config.toml
num_attention_heads = 2
norm = "layernorm"
tie_word_embeddings = true
init = "uniform"
init_std_qkv = 0.0265
init_std_o = 0.0
init_std_down = 0.0
beta1 = 0.95
weight_decay = 0.17
batch_tokens = 65536
train_tokens = 178600000
Each number is 128 + 24 x the weight over its row's rms, rounded and kept within 0 to 255. Layers, rows and columns count from 0. Numbers have three digits each. The size before them is the row's rms in percent of the matrix's.

# layer 6 MLP up, 1024x256, rms 0.0927, rows 789-814, columns 0-127
099:134101150144136148148140106110148120163143155115089134136133106092093140110124139106149083139113134128136142147090156130119131164128096134120151110133105098139134132112146154150094090130114132131134131124114108138130111077142150140150131149117121120169122119109132137096164146106102105126156091174157109082163151125100136107188105111097120120197146130121086122130125156153120141147102
101:120116096146095087134100084156161118100142193090124140117128105094107078127090137097105129192137123160132104169094130099085110148102123112126114136122149101118098113120152158167151146142143132165161133102145113079097081121110139116128107119155140097105136139130154161121134161165113164102110125102124093083122078117118098107129118158140165136158109094146139130133177109154165129103124
101:151137126122143144125108121106151146141170136139099150116155124124174109132083128096139150142134134130090157171097138131094152100133103165127142121158145126124125108124127113131143141066101134145092121097118120122123080098139150112114126104140089150120136106119134080136120100167147149166134103118152124179120130112137145085156131117070152135128072094127148129120142113140098080103133
100:095130145144178126115121144135136144116167117127122120160100123131041089108122170175151159145106153142155133081132133100123155123162093116142154189132119113134115119154177090148114132153125155146140154140153083140113129133091141143122139160094130110130114134134165124131107134117111154134136146110146120155115135128121123110161112065100123107088146144120135134067140183139088082140109
102:144147144124133099111115116116092121157113174125172110168153130134135123112140156128142142139153100137143175062113155131102116131119132120100141169157125128138156170099131170170144130113129086109100125164136155109118116172135124144108149125110137148131131135091127114126154110122135169170096135110142121126092106107106127112125128081123130141148181121170112176104161127101168108147128
099:157120123125117160126143163138146093141139129120135085122138128091100088083115108163126098161081094121108162155117161115135125151141148132122136136145126173116180166143118140118140089097108091125123127130141130121101127140099110111175168131134125115139150086100108107138098117141080079132099112104134135116155139102138128124128114118153099106151115157119124105134161125108106146142132
096:144116140156148125124126145123111121150111122089149169136118137177110080164112129128133100098150110108171142175139105121154126079140185147151138145137116121125154122104144138101145127135145088112099148118119142139117082158137104092120121153197099139117158096143138133110130124143153149165131106157107138118133119117133136145153133122142114114124108111181134162133140147113145137123105
105:154136165145098173136124116125160096107145167124141129117083161151152127143103134157113137114107116120140128144115146101111149117126080173138095130118143136111166118142179156110176170142137121132128105165133114143110146136122101114149161088136122145167110136113078148103137134081142157083093121146153138116161118059143090117154162103142098150089157109113096102126117111179135147134128
100:113127148170124149167094136143108184081174103099097125113115079148133146148120174138166128135147137129131145110104147126167106115164123124107150108168111070141163088111116097100120163159140114118138137098159093097110151148147104111123098112072120129125155155149116131162160168113090082141124131133108161129131122160147134165131138092129116126148094114159130115091128099133123181107125
104:151132104168137117085107144156177119144152137103120135142133110113133160130100141109117115125125113084105141075122146138131151155130094067123148186165126096150098123086181123152088131119120158104159102124113095134087112128091132148136139119147134163116137106151113108088124120155158142128148126134122180100164134109094104103124138164126101122121147133130152132126120105144115114103143
108:105174098114123149143142135130150117144160107156129130108141141178119108112120128085119120143150156126148118156140071129164088066133141164132160146109121128125144083110126122116103165086149168102137149126110137110125132140106154142122128143116108106131133116097135127100103119092079108142139149069099059125125116100147162171147140131133152127079088107090116155101072155138131164133150
103:128134130142154151126129116148132111116169135104172124117120108117115109100135125151151051169111098137143115136147144174129127145150111118111092124105168170137146170060126112155086172144106146115142082129121128096170129110135105127132136105098142149114125126108084094134143153133085159146142130112166124110126080127146162125105173150138135130139169153125083120182120117180142149098087
103:146135144106127162068126112116097133113131113129151130084095161142149116145133139104131112149110085156165148137119088131070119094106098173113149122097110169172088111166137130156117131121131125088160107117136147137133114119094205133101143127121119110125130153154085076130147094096109153102122181144126153178117092131111151130136128114151107189135131106101154139143132095154166116110121
099:114141151127110127165147161110167183155150112118167144136148105181128137095141162128121105141134127163120133113121136117112126076125124113126134149105087114127163137098152095135135145122133133139126135142155113126145151171137112103122111135149093107113163161168121112101125125174099092156124090137145165148154116145135103077138168127111187128080118160074166166145110146173108140130131
102:133131172142143083134112110126130142132144149162111103160120125069119156103118155156175132135141115186155127087129101095160117185121082165117144131122143115151093140143111118146140152140122123111106087126110149129135141114126120111102110142112120131115110124160115160123138139193141104147125103138140145100097109137144113124138168097101130101151097115118156123124105091132128166107085
098:144126110134154102121121102168127142146137148096124139129103091080186147174132127129122148157145112113142099170139127163146122138162147087064110133126171132095162178135128099088134151108124143152120068169129116103135141099103120093139141129078119143091134122139136150092132193148164089112117099143177143106139138116158132113120127143105140106111111125118152145145141124119136187144106
099:111133140135170130146131133121099077101119147133143128140098116140115095158124131091102134091102144147136109125163132131112103178114089124123150115128134134166103117128167115102130112099117110112123144184139130124053201179116144136133133123139110132170128109146116145147119109157128119145134132162181160095141067107137131096111136136152114124169162136113115104138144153092157170138141
110:103070116109109155130108079122110124146112147137094101105122156131159127119113151179113126194161153154154129110109145147095157121158068141134125128121108123107130132128129136110150121154137116121137090144167139104149133148178125142153123106123112095127137096127088124179170076151144126095130122162115095146159154137163136146154135098150132118152130103125141165162123099132116159153119
103:159115108145156127096090130116102105101172118076099144136102139110136126132154158131137122171131129107100130098136109151089111094163073161111128153098114158167093109130125136114138135120147156142116137156121139091141144149157119117182131182118147103113127110139138105069102135168155148147133139103173110110111130124164118113122144109119151116134159104120161150139151112123155122112103
109:091108161135127101115139108102136134115146076156129131095184142144086137140141116128155094132150096143140110143117129071083155117140104146193102170098135149103125130122132136121106171121124128138113156132116167129130131105183107129135116166117128088126104109130154123156118130161148119100133127114179136078132111135139094168126160105087150127114145117100117109146142137089144111121139
105:108057140066142148179115175114109074118124100123136186143146135163102141143152137120147165133132118060105136143153164093144086145095126088130131138099180125138125116085105158153145120137139179134140123152166137143073097127157106155117139120151127105138100088127151098101096137113140153080146125100162098160129111107086108164120142143144085146171138104138122107144148156156131155132149
108:106137103133140148158153136095102145130118174110078122139119139120130127160087117133122112118118126094136170112139090141153099147153151143160137122188163101104143156135140149137160110117152149167135144127110120116123125126098097153157115162140117141097103129126159138143119137152109096118129099167129144133075100145158142114145147122106157152112127119144117115108091156078158148077116
097:117171117131122140149152088134139102156158127133099130123133096111134104131136098092116144141125153148085108138095133113082132142134115153118171154121095143148139151110135068121173103100125137114138110145113143165137143132119148115103129114153129135125163079129112136136144128103151147114120134137107154129085127098142103148169148070099107166108138162147126149144219104155169172151133
098:079114079108126164161107124113076152129145094130154158130136143120084116156154118118141116090131095192124100117139135092153128086136100124120140096121135125139164176132139123121132106151141139124101069126104195114115125114129119147154119093095154143121124154183143135150146102127145145085159088119130163118118165119107161122115141115145133093159122115158127121115173179096075110168131
093:184115115134106153157123115132156122131169134156132146152153118131131157115135095121127164152141136145136141122136152171078101132110194171111096115143142137138152101127086156100128149124124116137118098111133128144092143097143149103162095099132107134120148122109106103109162145102068097121112110140139098143136130146130115131128174120106149114124169081141115133097101122132118147119143
100:117127110162118155162113079137151128134152104143146137122142147174146159122148122113152119109152128105102110121125107125152087084123124126136129135134094097114121197149136129098097158093096113137147146119079115111107117141083144142091066133109096099071108176093143134125092109110109094132166139126112184109118129149128137149161098148158122149143129120146132122121148122140138125111126
# layer 6 MLP down (transposed), 1024x256, rms 0.0782, rows 789-813, columns 0-127
101:133113128185077149101113168133123158100152177136124149106158112104155109171143143161122107106174129128159117142145121089136143137174129127114109087127188120103113137118144147114162098077168151108178132137137135102130092124101133122105127153116130143167139123097071111141115104142141155137129111150121106142159144130147146148099146133097139132174106119122167105135127131102128117083098
092:163158095176152133128139102109116181138119158152142121202126128132127129167149139155146111138114091140156140127123117133108128129083127126128117114107121103136141109117095131127152113130109124120107145135123111172138158132133158122121102099116138174107165131151123125156093100117142130127135128116115127159106093096172171141156177123130135134174104176121122106082125132137097105107154
107:207112109142121098121142097149170133146136146152141129142147132117143142109126155165058118101110116107115122173110137137090132087114150132159131113187136165076089119102113146165118112122121109117090127171079142119097124120128117170146149092072192124136109100124119116096111136110092125123117150078132142119135113144097173099120124100137127134133085142118166109123124133138135101131118
114:145135100158141124127116119122158089173146138129123121068132137127155084109140084119085130111138111142138145148135120098111093118094152134127145126145126102113170125167115137111109087132092142131140161136145119137117114127097144148133119073100147124101075142127132074105084112101116078120142088159146097092087117128113171088128103095106113115123128153146153126134117155102152132143131
110:168130122163147120093105178132075093101076128116182119134166119100120128114107145140134118093200137102115115089113182147136104124126095138100148145100142123151131115151134163108111130119146158154134153152108158124085165089113119092109152160166099085113158106143118161119132105111113116114149128146125169117085156116130135121163101119092120158062156133143126076075126103141126114115090
097:138121151104117114113129108146104111153116132119116110153110128128132148125124125140143167136151164122124089093133116119150142111143146111158131146164134139134131123126114134170136164132125132091120144105148134125158118111131106142052114132103150163126138147154131136095153108129151122134108169129184103121118084129149081187119076161156157161077146138140112103116111127135145185133221
099:155125140146165170108157152100116133122138096116123140121142090124121081126111138149123114119133144111164120107163129154158152132159165160111128147057125146093125090124164119147101118156093139063140146163126115134148119173122148115145134115159170083141135127110104088149085154133094149110152147127105111159126147162110182115132131107132121129133166150154124160146124111108083104140100
100:137108134163084129092132142156150131080120134081097102172129120119099123155108161137150122129101138133122149143172152150164182087143135086120179100149121117118106145111130155124138128181130165128152134106132122142054139143160163087194116098152123159162138150135160119144155118100123139112130115129125119090117129116123094149161122137158094128127141159102117118129124115143119131155132
100:123079136108101135125120105062128134123128139127190110107115118154161134129168156120120091155138141096171114135105110147159137125094138108147180101120150156150150131130138092132131131127144136122146150179149138135129166136101112117147152108120126098138111141112140162173136074125110071135110093156137132119134100172101121147143106132111145131124118084116142163091113121124127128098136
117:184101109132100102129128163107118174131131143100124151106131120114131106163136119099127129163081156114102122105105147141104153158116151149147139158100093132142111111119140101120115100116095158142101112125099085133115133155163107104157140140148173148137104146126087144135158130097087169133107160095130159168146162115133111110147119103126142123094151171134158107152110137098113147102131
111:111119042121115168159129099127117146083131094133149134110155167173149152098152121097152140079202140100113161123110126182130142148137113128170084109135123125159167130139141141108123113070122139128113140150112128155134133149112185138111139146143137111146131145116092168121122101128113114079130144091108151125144114152112150130155149106079115114110145092136071134125102175132128120112139
100:144111135169128132125167143170125127134067124120108119152136153127128174154160099126130131146149165110129150120135166127148153098142137166126123120134104147137148132139112124124153110148134117132137145153111146144112100110156131108083154133149129082106120130120094148109072138130084123116154117089135134137127123092137123121143148096119163142163086092130149172125194118122110157125119
102:152079176165105122147124122151115128164159141118126128137147132134099129123131116134132099153154177115149114129121104110176129128119145124149118147129146117116106138113119132107131147159156187149144114144152152155171130127117098161130128142103135123101156169093107104120128083135116146154117091116136155150128146102178099105173160133082139109153111118100132132131101111099121077073103
094:120147107152097150135149165061120166110134148123123144139120148122188107136138165123119144138101121137116151171126169129091101103115132114148131138150138095127172120110097135129132128132094133139128123106155118090117116102145145115112173128165106129124147140101081114124091092102117128109163111160136132176110141104128099149105150070123103131149144100125149128120071142113121144141122
095:141076103127142173158113143124124121080127111109122125088093160112114154135132115168183122156130136098161109131161139116090131076117125092158149165108166126142154103113129169142131079176133131128100098134125144087129169170149134138111157137129144124103125117122116126151099150093137136111138128116167124118088148123154117141083135132127108136144149129130129113134143112147139107089130
098:169093131097114117140185151129157129073118102122124081106107140141157125144143108135103127125123093167085121103122100136113150083137135138110133131109129136121119108139117075121138132156125147124093132102106155138104191143153121148167116111153095141125109104112160141111129143126136141144121097101191117102099125138164174119157120079104087155118095139158164143154172150131139101148119
104:139149109095150120124125117150119143061059106135128115118142142121124142140094179121122137116152146129136119107119129101119119120108108145096093079131128151101127126074096121108142139182124115177116116157178160125154125142090136126146130159125140103148153169170114129140147128126143105164125145131115122116121161120114144114097132114128089136105122137135109111129098122165137132146122
099:140114127113143098171141112133125118165135117124142122124140087083134127145095122126138136115080141135091177128161145129095123161145157095137136120148082120186119122134188158130103186086107125120110136121107168149144091174185133143098139126129096117098125155135171137151144136097106126141137159107117127109116107120117156119095136146131085134089159130137102161099133120123158109138109
099:128109084191159141127154147118110090113128126131091089143110168087124114120152135135076129123147132124118118106149124139107176095167121148121151177127130155120096135136148098147134125163145145153089102117158161139155088130130153116155122095111129147095092153096135094143192156121141167137130134117174114123117139127176144149138096113140110124135083137144186079114140133122148146131085
107:104128116129158152125145114118101126130130131130181085121171129137088083171155098121157119150104117127117126169086104143109117098049146167159147159144184129113111154122106139126121153121104153114113146156125120054146096110122110143146105120146158110101145124152073090135121121120121116124118082134152122112126116122138110135145150151141157099123117088118145168097142114135152114115101
120:127146145114141141119156128118115064113129131106125124093152145136133133144153136133133175077137166056147115137104105112133127145113127128157105157174120207119115099111119120171127147145138116108111097163107128108137141140130112138147150119151151130126119144179110092098159118107109133095112090095147120157094102103136089115120139120155090110154101129138118152141162151083130152099167
104:138119115115123139106114146142114129117125153094109090137127127135106112124126092160145118109159085090133146148126128160149119155157114092160190099104144138107161097133088128139134115183163119123140155138134105145135146111105163133109098157128076149060116122152105156102134142123112134111172103091121136125113090157136102120089131150137154104106117149103137116122147140138089109156136
090:108100128096166106076072143137134162159127088135146083164100130099129133131124155138154124131117116117177150120113118133135128126158140127112148133130166121106096144101160141134114124127129109133092169098153119127140111131157114169115098127104118159077142123166120078119116115122110128129156127100129128153149175093115121119125149162102153135137128130169111126132087129103109126104137
104:158176132124114122075126147152135164119154148126112072119121109152121155107140092087141155110117151137152117141137111133105152093123142133139143151092145129113163126131135090157141123164101108092130125108149115183169142138091131157133133119137136107119103137110155146131092148102174146100103115110120157181110081168133146147076143110110130128176165107110176136100157171116099137174123
101:096088108138084124099150131164140092126148141126131128097091103159120162112129095095124098101147155170149103138077127110141139103119124094150125099141115099157127132082164083146142140161173067133090147147106110115142128193081129147125074159107134120099146113089115138151149139150138134152122160105132124132130136125117103132105109149117190111134115172136161143149152141116140168107137